Weights of a small transformer language model.
Size: 17 layers, 6 heads of 32 (2 for keys and values), MLP 256 SwiGLU, 4.97M parameters.
Architecture: no biases in attention or MLP, untied embeddings.
Training: a variant of SOAP for these matrices, 242M tokens, 3707 steps.
Each number is 500 + 40 x the weight over its row's rms, rounded and kept within 0 to 999. Layers, rows and columns count from 0. Numbers have three digits each. The size before them is the row's rms in percent of the matrix's.

# layer 8 MLP down, 192x256, rms 0.233, rows 0-54, columns 0-255
098:540499522539477464500499547430544471525441501490513508499449480496439534423445499506517471539496497520603532542563542518448535496563546515553531531515497471480521471505489485489484497519478517558448578495497469479464497467489467567478561482519531522523481512512470460532522487463523467476518434478449526524456524581492483517483473426489551497466491414429496520507510534479547538484585576431525440391392497441516521523539498459443504458557529469544456506451525491521577529471511438507582491556444522479458498427504471462520445475484520557481534522484453540533457502535501537408546554574585469486437548524486453399413515428465505534586448521542571484478507516507548453459490495544526493516495479463483493492497492574487545457505469400453518496517527490504504521540447496
098:444610521404541520529504527539535453448457543414489516486516510499519520527403483494508489507524498443561575530483508501508489603506426491522479523484521578487516492506500438454467476536452522596528444548514488489544546537555540498535451541503437495500475475527560439591473458456479488481478444505478516496500501498509506478476499513547469496523462458559503502524530544472467564524542458573553470405476532523506460444434516507570487407473499475469506555521498437512512474446468551472520490494493539488483493499568465501527511503512493591456456493572481468440556461539488553521584539472521498487514578482551499507621489465575459516508485501560479520512502496542389452524503563563499498480527517505486487458503445519488414469536446422527524443521520531497493452512477485
108:488513544457465494483488539462528521547440535471531467463478511539551510530476433486548466529537521492519622551510528537505539491465461509507469515515481520426447471563410434492544512445435482486523456535448423453560474472528456485518516575509495481523528515449536416524580531487497478450436427485552531535468491471523493487512480529433533496511476479488562474478462501517524453527486448461461524479496440515485432477519569464593512498490415478455495463454492468544543530482514493511530526513489487441532475518551572479448464492519446529560496458459510451443502496480576452526464526452591457525511498522536472461493548542520480469470535536477520553487500503467572464540568551527467527420551527540497527569506507440449540492555486401548510572466491536571433432431429486
083:532532478505551471502463554408509476499493438552510455488540501500471529455481473506448476525518477499558447463527511515528560524513479547571518424508497481475438504536459521485547493471499452493507502509512496556555472588524525477522521431547566492501430476595447404504561460540515465445509505476429536569507503436492484556469541458491607538446424489521524526535517484541504477467530480527460481490440468386524562604394522510450507610500503476572528507471539487522447494483499438488431568515535510564517469579505477505545496445430578543515486494554520483452487466495473507526526530460463499464487537466497497444497456517488548519515495516392469467466494427430485475453485494496465509523518514509508518562559516472498552505551563532511520571482488505472441464501506501
103:511504498440500475486513489515516555535504492548550500483509506524481514561507468542486564500557492485426531465491521505542457471440446381492463549473477487533515534512575560519473563481524509405491506442455456603482410502459502413550504462432460550442495512506505444473567508586460507437453538502536547466409487517459505522454491572443433515522552507517561488524458577503511422550568475463462474490495482506510515480580480522450545476511529462478522518488532469544552466509524546553487555540482552492535482478475447441470486538462504447502501475463529443541459524484479393466444509472518469482574526554503534442554486529489513497481455598668545500519513518557527537475484487516495526527499553512514440506525478486490553486463531478519509489462505503492490452522478486
109:540469510496452528533473519501492519475510522524467437503415500583565424538537513483501452505474507546529516511523494472494510483524473479498464425444558532511507555533431470466588525499521490432439497503530481535520412530516520481466555541498491509536463478507545464466457485523464470443419476466420515487494533473484445530446500496504502503495445525551452502527521452474434508553563551487511450444413489457520452453499493503476512506500558437466579516524570401484393503499406466518597461455460513526477456532502488503503516437511503509512497435473501515456495437449460532445552523444420577509523550439453521495515566476463422486525538577471478490488521488508485389517453481477414545509452415463477531504490521460557553500501486495515450471451503487475572492502447512
090:489518566480454554485461517505517483459495527482525481484501534522466559530508498511540457579470492486558510539389484534547490485529523547485537461513511527492431474549497380482428515492577462468525543536474413439531515513484495539523528547497488520483516524543462490518506529513486477528465486492523514466550497442478507535489473530375553471444503465488492516513472523515454532495494513482628545511469493473579572469480455527575497443503482497501538528464471477538531471487474497477468528551532597474508509453538537525477437599494560528489469509464464490487461577455503485473491464505529399516561484459493461494481553556523495450427413588494495516519474456503442491558460481526517538481534571505515456484498562487455549556541540620534430460473464437599491516489511498
105:454415467512475477501495497512466587423484475500517553515553506500539505528486496493567580538514551406462458546484513493471553527462472405469474534499539518506447554494516541482503514494601480429481451530503504486516519531598582528492585563475466512565470486466478503435503486494549541527564413529477473525481507469506449549465566538493493496379488541481459537552493494511522459492503440521444515483470489503533529533531475448429521549527509499498563456455460532458558477610547545452496527515497450522519523445462496456443466510506487563508485533540456462509444568448501504579477411485537539546533467455499542572447545554502512460451523467515445470506481495467474484505536474439488542487448529521494443478484530461524487575496540475473502477505493468489570604525472520
104:522594524449495467413500473514597487527479540475521487473479487558515501563531522450402543500457484462500548435458469469516447506450455462489454535507466489535554500538540498522528458487511464386487583503509489505485466444414491536502490523530492575461468534547572596468535488478470428549491512459449464491560452491499556556546552512457505511436482450489515508448507584461487509548452430500501446508481502531500492564576458448480479469500510479497545446405440517543564500491441528530492476534497486411527497472438538496512412440512555469547457524500482518530522529485541552453464544531535401527526521436502528474519560443492518520459507545492539455491448489527507517468557531450526570528516486516535572507525553538506474513521547556450543504509535518523531515454455481
100:560484515471481511530479566540563526496484453418509570448553499505532518557489456514549555532513478423477477528540501514532531540447509470454580510463495507549479458445402449413549519537508520516504501462479498468441493557536584522517521561536455453480489548487477502517507565464527515532568446501551544430504459441506483476518525520541560482425395467470515531530514523575474493494488455517500509489406526427565581496476520484571535396578453539517491523530533419498529504477520480448427577486491491518512578494474521485568555545486467542538507466537503488507430521488561450520481442483449514480464475510545450493468493557536448495482521509436487485465492566439475491516479445523522464491536509494498431511513523494546521514572545482512549460510443492469480507487472608
106:518512518481540462438517460528499502553507484510511577508492525511527517511546475480459467483453443541600499532431446495563457546508549527555505506494473496454481515491490472516490487459437490524443435467480527480523394547448430558515521465476454503505535498628427541522529455471487531603535505492621467517516465545485443484463519469549500544526493500536575492491497505394491486511400493515549449481538512581539494495562517490558482522491412464476442544496501468527488484497463431530499501490511509472539521498418512447485511472512456476516580555501561442463507502527440512527489431508514620514462474537536507561540539514528467512509573488548482509504527436548503588495477448534469490518504453520503483520544477495494422510523530461491446442580487498463451461456492444
096:540481515485510504469465561484497505546392464481489530456546481505559502475567564533512533556465615521504501499451499509482488503471458493503481476449537487448491589474496471511514445523576508504486516443514515412439504519534539498534509448445481485510472499505465488478556521512538503491549470504461462552492514517492481484529574454426521453603481502575556539494466465458469506558572550459486447508480511529501416506533515496540472568455553430462484402485522433505474487547518543524532513513523522458491490469518529545488551471525563534452463467459488457469597478501560512449605478436445409432532494534559509424415451532499491560506526397514452528461505417493501486474464441521506485502444477461462496516511472502498553521509502474420467575482487515473518432517498519
101:429544475490496581454488496471504598493501525476469496505548525479490490396403574484465487540437486523499486462464476469460483465535509470535572530502427487504572541565579540496511490446480502514524505427476535495477486473451494527553471521448542536552443462490498544513521500469492468445530475461473530456509514496533510568520391505547540504520500470532382540491500465558536504591467503515504470497439475475449507518439486515563503557533484452436441515480503480472509512456489529560495501473509516482467469461445452458550516449469568426527481476530533462523499516488544492529544500578468605525479529497496435466409458577444594453427509421466443453473494562463522509467477480518486489515511474492490513496485540556478456550451454486540490532522476561481433507512415482
106:585505519442525512581531456533416512508484645502530478495474484583461461543459478465472457522495510546489464599575480530498458524511459383497482537503517537526473549479585578488465513602475518445482514462456497542498457482590426500571507485533521483460481539463485491507537538535521448507478483497499490490470478525538555482535487508528489508437534492512512519478572528536579541532475535444531534487431466495489459486488420456447467537473508551499494495475540415447521510550536472424455490540553512508489507516454451475490549489507490498504521502476531511495532445518471562530531571553532434467490489484485493489488519507451564488610534599557521476493452617471477546499490561476484533469497554512529557514480463488505534537508522515529494506572521483537467451474548456
092:448420511475528510521544481530560502479466488551496569518502486501469524422539513463446482486501471449609557467428478519471574522551418495479492549502394546500474491469439500528480503551473497402570548545488602452544462485492477435464495469490474532517547527498463440517567541577470481487509482422455507490541443498576481431550531490437532531468480490508559484482491480586471535490513500487592487515558482456538509465586451520512449518478493497546496527495477484491512437443514463481500495528520471544519497391492508418445495507474502520455504432574467505500465431515535455524558406486445485484513511531485518588518558477496496448503492567534528498509435447470524479497450557474573563509516532482505492557499499471487547525504480495522520487441462559490531474457554494
118:516512497483464453476552563497470572503457471409577474441541511495536521501436497452546491547469506527426500564481478529495589532478510500452445479504419498455530538509507479459458580490435463445529452498550584484551517486522522581551502541459556514473514541534580477487505530562494458572495575452444499562534489509602475476548486540475538545512460485447504472444485495477530595503561490546488486560462445527482538510473465438529467559462503540490522492480514547506487424534521579492512503528498502412457521460553503469541463452483479476561442481512551527510438452514510465509464497508491473488521463519552556482566480531510523516520478481479464522526498451448480424471551584425543550464508512547520515559519550521460499415497437418550493535541503487498518491438479548
104:560565564469505493472571483531502480533505552531508514442503526513498537473580469466444439467520449542522515454477444521489485546459464548528574477549459483507491477495493428503421493453463496544423495514451513477497489466507509519491510532526530442545481517421528538511502579487503491496576499495459541497553495531561481485572528486603496504457444514521423488468465470565508550463473525481517555550444518484405498602428523532529477500485507565502489504445578439432573476540464509542421456492530555522490499498513482499521482544518496558521533573421559556478464578459503497510527581482478506471467493482519430453536469463510499505564428540473542528512458515479463463475464540469521449466513537516489515509527532461479498592425491453551638490531518487475475525450499532
096:502486463480456539580484543493562558545425413499523478524435508459453478503519470508487430583426464513555533437510569500492541501512436474485474528497468399486530492480486470440545451514522498472515448483498544442525446538484547538526528474550499545583521530478491515509505450513588483502511451526483481525520531460512479555507452566515553486474567479535514532517504488468471501483409510533573490499511496459553473447534398480443504543509487514515547422485491503454437523463521565503476546511492424517475538461528590526426490458541463501451535491491490481479517514555518457485444565448521534544546476508459487466402518471509506459537483476417415538476481434503441505467494459566514497478443506445488490456494508511472559578518543572431441483447466534502541462553571489
090:399519475507450443494488507551502423489537529450422583540513478498442510606453508533497477462502495423380416491587487492432548478447486498520481605490457517514525474478451581486536496459522496558501499584512574523494587516478477481526446417495444491500488505481498460490546516517536497456604450526501533483517504470539523500469509424522499506568474484494499464495503528476490513483446499479453491502591557476542498527481521538512471504497524491474577467478470579549499509503481499493501563472444453544514532481525506575486515517529453504539572494490377460498504478476466486483492507422425555454489476460471539505576455509490576495489425457427467518468532556529480528512461484501505429525515552524482496541547510495483465523507480570478494503511502441443503562497463545
098:484353491516548533611472496412499497515428489518480491558497503516556528452512431500486470578542620511572466525477499507487495484519482426542522531501508473425482529552465543475479424497535517488505456498548496470452510446441474491526480501405440526492492512511553456590458513515474536543500524532519525546478473510559511420559450424465591480497486500436510473521550484487471498572514499512480518508477478505605461484488472508535501450501479470463427483474495399564572494475462521534569533550497477454511542497521538426486467462509562522527521410516520486507539513578516514496536405506545536475438472491549477535474485460498501524477559535478567494500477477488516520439478468501471518483487465475502510493512487471464482430533475474483540548510518522557460442516546408
109:532509430553511500475480520470512475460503463508476494483499452549456475525480566569436436514492523492483445424416536453464506426536474502473429545432508528537487588438455467484510508547501499474541506494524557454500504513507443563497556487550564545515472541384487564490504487477510539620427497545420462491381548480471469540525481530509505488532515444497501498507514540462497529528477492445510513495473501601479498520480521547481536416534471525452481475530513484520464503515477524524468548453423522523446504496422546475525531426543533545462508510484462529477425525472461463475496455515521514501526484460534549469547500535515533472444453531441385449459548565519462476485462463442467519521475446472455528450461527496543478526478440519530524540499443435590504540566513531
093:495458477516529467464493474452470457555597482519565458490492463459492505561524533454524518442545478492453454464566475499488527535471511515460523531527494533563510512495565497419531583503494508524420571457435509516533515512465477559446472510437469494553524457514482551447546512502479439491492456434426498509601484537481474482525507525623488494578489506497491492534529483466513482438520487507486523461527495498523555527505538560535468514493527489451583465501513484511594454577502496540442493448509529406534535505430476538569520531503483512505422578488477462541420467511462483485490571426499500463454453459443427522493514509542476421506413568530498499476487497516453519468519522534471473494555531453525550524503540512533423458497418451506569566472539512526523561466546450
100:559531522563469518554551526496498590564584458485523494598472472463553492449423496502471513442494465512472530494585504506433553535477518478626548490519535449472496506560482592479520533532477458555582485483538546509499465427521558541468562509472487496456519464478514458501510545454479529533561487442522519529478487495538454504550476497482472489547478546481541528495559497506545538519448483477448477481451464539489457569557500506521484523503470452534575471445422473426421470447547529480475463442518504581571473506492475455489437399504499515509489552536487468482492503529526534498527554433421505539426526528498517514559492446515469511527516453512420530494478495515423495397464503506486485477483532477510515523460552524515503531553475458576536544520507486437524490422513458
106:462503496531471529566442477493471475531488528496432472518488475516480463490525537517500518564502521537514545517400480474512511509578466512490442404462479506523495500473501451487508553488480483483516515454462490473476524554457585404503550490553471529534506474455536465474469446461510500448516509549442448511502528463478439527489514565454494457461591554563487480532512488472510483522483427502528510577524467490557565451550488509441503501508560443430466483524497428475542527436506502558513508411485439564482502513492500505455498449558516516499495513445531527514484484506447507524495510500471522485549533558507539515489394507464456490440500577426444437513541554539406528625625510481515491545474474477463475445443495508517418467462418503527523497544525511435509550536413532
091:542533501505511501446446520540563433488515492535452459470440417578586468463413460546466518524530534507496483520523513463547471483532539479576495456434474497486406472481435476573496460506485486470543576472455387492459479471536447472552540548559465506488489545487515454468505507548506532535460461558538493479502565443501466497469426453504392520472502539520529508561500491428430498433461476495453525470461480479463512514474507521480526487514552452531552467421451519506473524520553522521480439433517479522516490501476463456487601465512497447467505535460452549455467506468476532482531497473525502524537515451496629485544490494535540505513490504583519439535557474480457527514405427496403563543472493473477542459453483488521460475504505527468535538531510490511505494538588489
105:506524498481411452441467555433496531518433505470482541532547464501539473453557489488561545539496516488560515470498492486472465449563488422534482534464556557500366387448448546524482460556519490445492520505504512504549473485435560494510521497487472531469460474515549501496487482521522531588545465483533475487507539432495494511501528533508485529479500425464559524499507501468505492517507564467540449483499495521556531511567463522512526441498505508478547518516519522442425507494531498535566574517506515592461545493524483504501440442474502574501533564543517460534412421449490517498467441472590490473422511476485529490453528463503504547491573566493485462535550460489493503542526510484482391524462481485500576440473465447485507511502488548411568598469574498532514503564562506
099:439482449513557517485497544524421477517507466407464461499531514504533482580524499530463490480508541525438592515500552511499479562525584466485464475474536537494485549471502446476441558577554470514521567533476577436478459481499464519444535515524478544479453507522586516459481535499527538528532500457526480418431537543496493509474469500498511478516531492476485468493538525426508547521413516533474439500408505573434526516494597497532500503557454519455530544510534542470495461451558402570479537455499476488509497447401586412535477538480451495546532461452504473543489531547532525507432485519429573503431449462438481463543510536502518509465424431497466493516481522534518524529591504477405470497490509507511505539456481500456513470516508496506456502531525478416481527511449511
098:439540487420478590564496513495541572505507518517568516560479501413512498490483525500465546505517409524554584564479479479580523465568567467512482475437488542507438445524485590481509508460414536459496445530546464596481548496493518492548485522466458529541482463493425506519446495548461536532466479490488528538478524429517399531492543528532543524491494548458520545511465506553475523525545479473516455513439467427457426563488501477495488537517505458473438472493446433482551499495501556462561585451530520483474502423576482458526502479548474487499508475544531539496548468515532447494507494494472502506525503528499485520566538503469387486593511509461560495535534407476537458468452469519578508453532536489526468501541498445496558563541505506538465481458483520473433529495504525
086:581546507523498546518454480494448527465550392588482503487519509572469423490515533530494544529511519500381489540496496443580438507567515440449468505474504478540513538524503517506475524504467466473562525521574522457494467530472477482535470510514534524499480491468502468498484495520465507484549392566421465469449517445485453507527515504505459479488476526474517514543485418464485520500499471489511538441535473480577500490549600525523535489521529519505471520523493484537580548530551535533570443446459506531511518532537486447504489469537483537524514484513465513454446593521408499483435576469550439496524511545549465550507550457550535477519537441650500490458540528477546540446524419538534496521509494485469479489499514528521491490441417502490443532509482526371536481548521502
090:517439507508588553473523503498526574541525450476476440444431497487530473584463492476490457490502431551503525454465503502478485512566532594494448484552505425514620477531490526525497450510469543459587493460525458416521532543520531528520499490524509495454494399427505520516476430433570515445534442484553535498472467490447498452485520521483458508552440459468495493525568458467451510504552538516499511526465416529554511501573573513494520527520514493461529444490463495555475507460436390461536514521499468477550528466565457465563457486473578500587456529476498509436531505466437498458427445467473516585488482496494546489479506497524453513486570512414536507501548520538608493503460474517546519533507453499495465516509549523449444463479498526481487498491561448519493499513482514
104:438471515542511502495511492485519593516542524544487467508500504458533532495480476491496548452545489473541480482525446483482555458513514523539545537506493469495478466551626403488522453508446505457428528488523538485505552542517495554478464454490521443510510522517550531524506545565521484528461459547572492510367508497522482458559488499473515501504481590514555436503525540576471499455530536508424519552496575506537609520547561530508463542519481444579461422518533580438470493503436529467448483494498516464598495538446505519427526544526540515519494450508512565582459474523459554484537543439470419509500559548501489549441479509475459488541478502378532524506454459513511496500476525544534408501508513509527483526525571516501563495516502462449501515493486494445529437512561500
108:509449519416537473504529537464554404515491496482429471499501470434503502507511518471519447516535464548477503524477482500432516530559478476402510409455496549455531468522448440471509533521570486534536508582510567501535480457382448492490483518497519470375474502554494491517485533431530464464446517485504491473493510496537542464532487559649442484537597501508471461469440494472504474493524461462534460606497422450535533527454497512491486502471545551508473469511603479487502473509491490454511517513499518500484466590502528497564565462463517586495489501525476498503514461481467498476575422472381550507486517516465539555525538491424505505516459505465458521529474471495502494421532527542494452502489509523537483502507459499480522492515514518450578528487430586491462483463478502
102:479571492497430554417484540443523508435497565469514464549610491398535527513450548502513442498506548489500476517543495492460471470466522477483466474430573573506505489485526458526500488431540476465459483572505529549550441533465526402521505478490540507517510502499512449480526470527456508503509472530496506516501509481447428539510497481493452499460510450514502517521522498472466494579518457529468442517486457586404458464501560504426478419533507558455455422533464493471523517510499499504479605498497495485483527480513433533563477428545578510456458556553538501495451476490515513479520488604453441475591519450528478500529449542554463490462602535440483502467514529446448456573544503484496506518515520479485517451513519497511489512486520607482487520521552491536593426529478510
106:458511491450421513525485483506463487469531469507527519434512565564532531517467450469472478525484445443517593530544475553466482534459499463374506603523464475470524494514594494449470510542459465529522464458534493504529468554543550521494429484526495464527541539501496488474535522491472503520533559438425554571512448549565513420560536436476439528536414512450499458469476515447501468502476488521462513519469537570483495500448525500514455380512485522482458496500502482513551513496572508461515537507502470464582505498521510445503502580517453511548537474425526451512506519458536567521435486531448473471493477446564444539499496530505480497577517469471545586566464541517494490471527567465501508488505572503546514507504516480446466535547583536499467513384483499448471491448447535
105:448464444586503492509446493461570566506448503465439492541431465528516454493482524571494490575470543465554558459423552486566467527522502521503474475457498519500486527467463466489497423516550539465504490480471456491509526472501552424520514516554454523492455522523504445500496499536442532513482502509535476448499575493488496533460506500414559463563497505498560530541462449477502492543570480497507536466465497461557487518541563527454523445509512438532472500549459514480564527487583546508518597486480481502505421478505556509463483514504575480467514452513469461502525439514468480538498495481555386550508499564538507449461489506460511520525583598561485462494496445571546491468499472641486473487451466460465461484500484473505578472451511508520425540534541559489475404546429501
105:456505508465462541447501481549483565427436512577540588537526502466523503523502485477561622497525490527533413492510473470481560473502499568499497485471536454471491390473517582528434492421514494577490433491544451452518528452463457478518512543509489506569475484445474487481529500532496487503437506424507553505495524498509501561581485422507508524455472536531445437496473496519479489471523486550476470465507568464512528508539520527524489574462552543473521479507431493545529500565535494512514456477517448527562533457491496493450457529521419415525542472540568506500593542448523456425537570494493520529512496513452461430391546500520437496537543454444513523518488515550504458438572522479468525492517513493506516536499518488503486508488574483511480559634448518517524520506509488
092:488514500451473437455470516374453492396441509550530534488525519598535485424514525472461470510544484504520467507460508504487502505543482466546529502535524518554482469462528477542462494421454547563441488495519424489547572442563500537478463535531605477534503472490578560529472516422521493519483518524404462493480521458469465454491491523489535526480469509497506583443470474529466504486557480428561592460408507471485530531481527464502522444536497546501535511533527416476549483550455494529539445555475566501457447541560495536531527422483490564507472525545474437471532508546504468471437439477536529483477507438491431516478434456494536464481524474523571517515510516474486473504505578513501505499567398514533491512510547482521444462498490446498490520498470443477507606518476513
105:574583493536572510505515432516576497575487507493486537507501498531500448523443515543521571509490569502428427463509520494463424452488519526471502481419506494487476531522554460545505438505587529436524482479467463495530478583477514512485548474525524547505525470562472466458505463590464563429440495537502496488449519475533490477486432524531464453557509527493505564513497471484533506506480565447492475502492494562475488536445431502504531498485545467530570421548449471529499536502472490535523513514489482485565494471436556475436497546458561404412514476486563532475543461459522445544557427504506526479608504470424543522367510484516539480481462615548535504492483505495570571532468492503515466505498489500500511506506545486549548470478536439497455459559521489493512452518484530
104:490546469456531457506512444469477551505470530612518484460524520576451516471499527519409575516393525536476504447495536478429483476523533536455551514501487563504505436494501486534507481519529539538486507554525468503452447552465450536545518482479498510510474514448517541513479505496447517503433491539488559477455505578508439503500462515505594503527548492455500515511454519502475420432553410445432469527465506402510498520451464507583510485513514505512520594509505556441572520581473543464469511524509482493479514566484531502494473514544528529520494504428426584552453448480480527451523409518502499552529454483517530572564486487536409457442507531499553455476559450481521480553542430451472476519515427475476493484512497509566531452508538524446508541536492507559530535527584543
095:567506449521472506460497455540464486534570539537508456540419485426476527410504495494451521510481448461526547525487474530452483490427550543470579581530574524474420500464489524502489451510522460537481457451483478510473492498447493472558483492486555489555506473473432522483544491526471482440521562479503488509464536519549508425488433447455518459460518589577504514505474480457493581478504535490569518513554572497508463465519437498594505420498480523430523554420527499465488507476503530442473527550540489536526541498540497454419546445486516467506520509461484519530546543481504417520511507500525518467551550537501576497451606471581491558501496387539538526527500510490480504477526488450500444434472452489491468483502460486561456534488516514427548517375529492482447528502487504
100:470474526479435524459484513538455521494477516518454521494489512482538493553444522480518422489390503457506603531480478499481484515547437445541512551546485502425455511534486574479494587503487477513512518508514550499484495544532497440470561523486461506498460474590543512636448548474473496527486451502499498457535504538530583505487476487444480509524448520509512506509514496551456460515453551451506529516556560475487398482538543477454486462466431568530468489533392500464529520473552464521546468514513540481431505488495517488438530543430458613461477515458429440572478524530561466569495517469537468493481396520516409532532424505452535565546462505525459479533502478493601508472507521534483482452549564493486517469470518496461464476542474502492465506466514499507396511501512501
082:465498481549486503540535534489521548504512491471520477404415528599472540495462491497483607525505465432477528511513468482490443539506486527461449525521506488538482498513497558465505521499418541453437496504517461497527456569454497530513512541504481475480481515495515513486564545383483466458513543526513506531480495506516508464506556502559603526599502569567511501463458496451507540476614505497539514545495558539462500547506566492408504471557467537470488434513522523498393506523465521458488497527565533580561493566507420498506467542459520496517453601498500482478481523495498547456543568553467516461485508474511555514527523530452526526544476541540534505498575599512424476456437471484483456447490496475526470537532535580512409481508543445531509522537570525484434502500502473
099:503558460524500415478522469493546485411460541430488500520582504511472502499502456508520442501469482484542513514549476501596436511531552534431504487454527445543560493509431475473539422498477519573475474563481471567480435525470533513489555529509441430520450524505517461532481460505480474469514570499488536527524448507481486514499437482513433531509518526507544463497517553469468482557425547475529515531530456526508421508485492475550456491447461491537461511543513524413505527472467545443512482463486545501503553415574534503509433535482593444531469457508511614525473530505413481497404503535594545466573522521500508487507560495484550486414564523472480519498518553488488497452582520490452604538520557501509506477532497491522561484492556490519475498482491501412504589468493511
101:549455477570510518500476452512451598442509492568545473520460535519494529506510519470517479496550498538525444469549468515538502543523552446568621424464491458484495542511585489506476510532437456542438430490474539507484557576492520557478479575490443506465462512468508480534508531488513477426474503446541497475514530562501548430515538571462521498502523497456506501484517556452541409536401542503550442513540521533492453505538388487530458481499510496476497508480533484583452484445558532437536451476536515493490511469506520501524520469531444608500520533538524506528483519495497464504529385465512507431482430532529562628478450502499525524455517485484499482568531515511461504462505551489531517490528496489508542529556505594505585488511409525531536492449493503523520476500460539
101:441491510480476525435541438486508532600521432469519542526499496496495544389457470498463560443488577482531505533569510500449480556449506488542557522518511488508512496538502407481521580504484564510511461463487505509508467527494557503479468466416466472486503528468483524537482545506442505540471532568542416486493522482504568426532418555477555506516540509445555493495499463471559530481501504477474577484547505504487467513518470460503493542487501498506459559456400487481468494499568612447528546508492498452564427514582478442601551453461598429488537495476461504478551503517393475475488592471463504494524448600500480528535517573558461524481497517588520492519524507430471447494452492511495519469492486480522556477509520489521483500477496490529473552535490493520541439481459512
112:489482471481518555517507544498475476527600504491463564491500492507398465529533466487474576429450499476537470543526482496426482463516448568436488422506427470507521490469493409443524533487481477526474479532579535529545558559489457490454494511547610470578481476537522596494510469453476482440477538469510515440507512494532506523488488485507538542508577482460537508508412450492494500400444505510446505517405504504523555512434503523518527485495550546547498454509469569477447461559447466472396454458496503521503460459455509506454503491475510488477419561520504570558461454536538543427470529576480499554460514478466483468436487432514580488500469512484502477491503463515532490616485542520528481493531484490511478505482533438517461491512563501521458535569530443511482512507556445
098:555562494518492510524503546485447454483459463537553573478519470521510490543536496520422440468437457496496456477489531453504492553493470509458500459500569522491490541509479439531452503435468516521511515488547541433454512529485471479507518536472520448415521495496473485518535515543521467557490528461548544531484551491431472462522458587540524490429524540549496525524558476567516546516478393472500546523503462465511514488524490518417515582549553461533541616452395530497472501448492445495497484468469490533506494560511425520574500469534390542483505534434455518431525467480453543471550455510537515491565462513551405596504482507416530496502446475482548474463510498493505536532528578476515507514501518497510472481469588459561441455502507565532570457561501521444470475468462462
095:504492514482508464506490521573609450551503500387480449467583537561536511491453470510517478528467549583492531506461531461536416500516465464466527574516423514456476450485448489491444460542474508490440462490505532531482516453466492521443471493487426516469521512549434530530501460524437528512501544530522506515455469512492508431529504518421572496576490546509471492523545484501459495456581530514562540505541462560567623423468518498417518481474484588594530468545515548486503522457477509466495480480468474554539505578470502565522507520454509455459539501482486430473453513493463522500504500516540483439534541466425562517597528528463474484450458533432501513447474497537506455481499492506468432529541576520498480517560478512466523501450503486524480556524513549482497516509615485
111:509514469494504534464439505574494497562444489424451576501493440502520437507517510560430520528513551492504481488492564500513458491447501427445497512466538468522528471482527414482520474503517520485500529508404472510488507444488529449567543485525516539517440457437462554483470458521488553526472462529523506472502573494475461496457489560555522480463497547489462541541522505409493454464482414529452488579498521513566464502538518543513553483548522460465528537540487536459447542488476514486560522503483563514514503524473439473531483477509542492484461499576568458486514460471520535507512519511543440549472529493392478479612556506440452471394521510558465429473552507562384507487551460556510485534439453461452478467481568473540536507419460489470469493492566490425517434559494511
099:462492557409500478425524447500476450495549512469511481499493536513464510405503461467595454475456415508492504555482487530498557484517458498514500509535422524497499483509518485441501523427492484516516496509485498436493384533463507459437449524473609535520516490553491529510534501459454441438492469410490514517517491525514532505560538451415387521469486521516482420463487523495550550476489512585508537497422438563477409538505449487512465531448468525505497505601531609488530476459376538553483484515482525476504491473507481524512416486446472564553490505499487479493535488505541520534472500514566504506566530555483535520539507566496529531490506493517494520522481486525550505577603515561555504463525528515537466483519475467466497530471501496489465479460547557482517446422528465
103:552491449524505496510450546486507442509492489506493543557463445423497480475585548518514540559479477472457522464548542479415503489471515446497499424476504484541535524453524488545490441579516518472553528468402521568467493428569521513577571482459438561477481499464549560443523483478546520453477478510512496423467527447476469573444581493504473461505563546453478575542425487503496447446490480504526530511462486504459489477472532570478505476499551477478521532461468424478436540521430521495475454479480485506514497440504486471448512463539484540511454478467489497530593467454494496435509569517541489566462499483438553435504533496442517511515432548508541485462525492509519523522464431455532505485460464488500605477463461396557512474459492498438524549458583538531521497580528539
110:519444530530611487529519494410509446499528537540516546502451486563413530528601556497533509408519526533483583463501455547448502566508479518508496522511488478435510515522527416528478497506480465486557483478511560556515503497580475479429499530483567507539474555586473528451529528510566489527511484432467551494478485545526483536520451475456450494567459453530554508474519445482584571564447489516515520456541479444528540464527583479522495510452492464449542469493462503518511477457511505560530437530515529479518484494520538527447460499479496502524537460489510516568461444501475486535507531573417491479537519493512502487573543461582467469516483547484478531532454453558530497499495549444473578497486516543557504565533461469444477596509455517522482405513443451575495541447485462
105:467497498454428481506459511509537384522539545407506501561448480493492487531519546477512514492539506516525473491516501509537472523483421521530453507493487544482438436514526467500503499503466481557522482503373457539525402525489555446466458547507491500507524503514489528439576448539450512518448468470505490510530470468479435542469547535545516516555591451564510559477518460501446519480513507519514497513477522458494468490528404469552515421492453525503558520452388460563472517547436516514512475470519468565493508470517497464491392492500490514525486527527491500495468585428451524547436586450495496516515580498493517463487461528517498517515503560467444500500528544485586591489405443534535460475489530539473542478483452471472443586453439539528430519525535450512515435499463500
102:545510562516443475498505524519535557512531518472496478500391547465476500450428497460490537453500534548487539506537476471409517509573471541537442420501484474533473542521490476496467538515505509507535557464503509560490478531532573481476520454459533546636551475501524530450580478556497422484451571547495511491565487460537515573502469530522476487514559504469470484496491482617552542440513543539517503505470517446441497508535450472564496507532535493438628597557520479481494494573486518518471516517458482510496517459490487536550421505476494528423436399513473502586507464490456512516540546475522471566551535567477557508476546539541451477484480480434542550445548487537497469489555459544535425514495506522538559501481498474481504508487453487496493518564456473501456460474470501
102:465473514466474550479506534495520465497466488496466565484397483552562508497501501498449480532564518480562549538464532441454491517449502468497409581517401528515481514470480494500470514516468468487469442532518509439497536497615560439522495412501520505482505540479489514474490516481513548549548560523487548494484534465506456565461501512505561512563432488508485463527532570490507521474490504422504435584429468479476531483515482551376474466494480479547497480522450498536522503510449517576483468432480542454393502515512423518554523511501475482527511507576544433490476518573548554506484510535516544499520490453470551501502531513538478465543377548479512474437531486493418455500530441512492555496492448461487556467467455564510409482469473532465467495471547570455454561546503498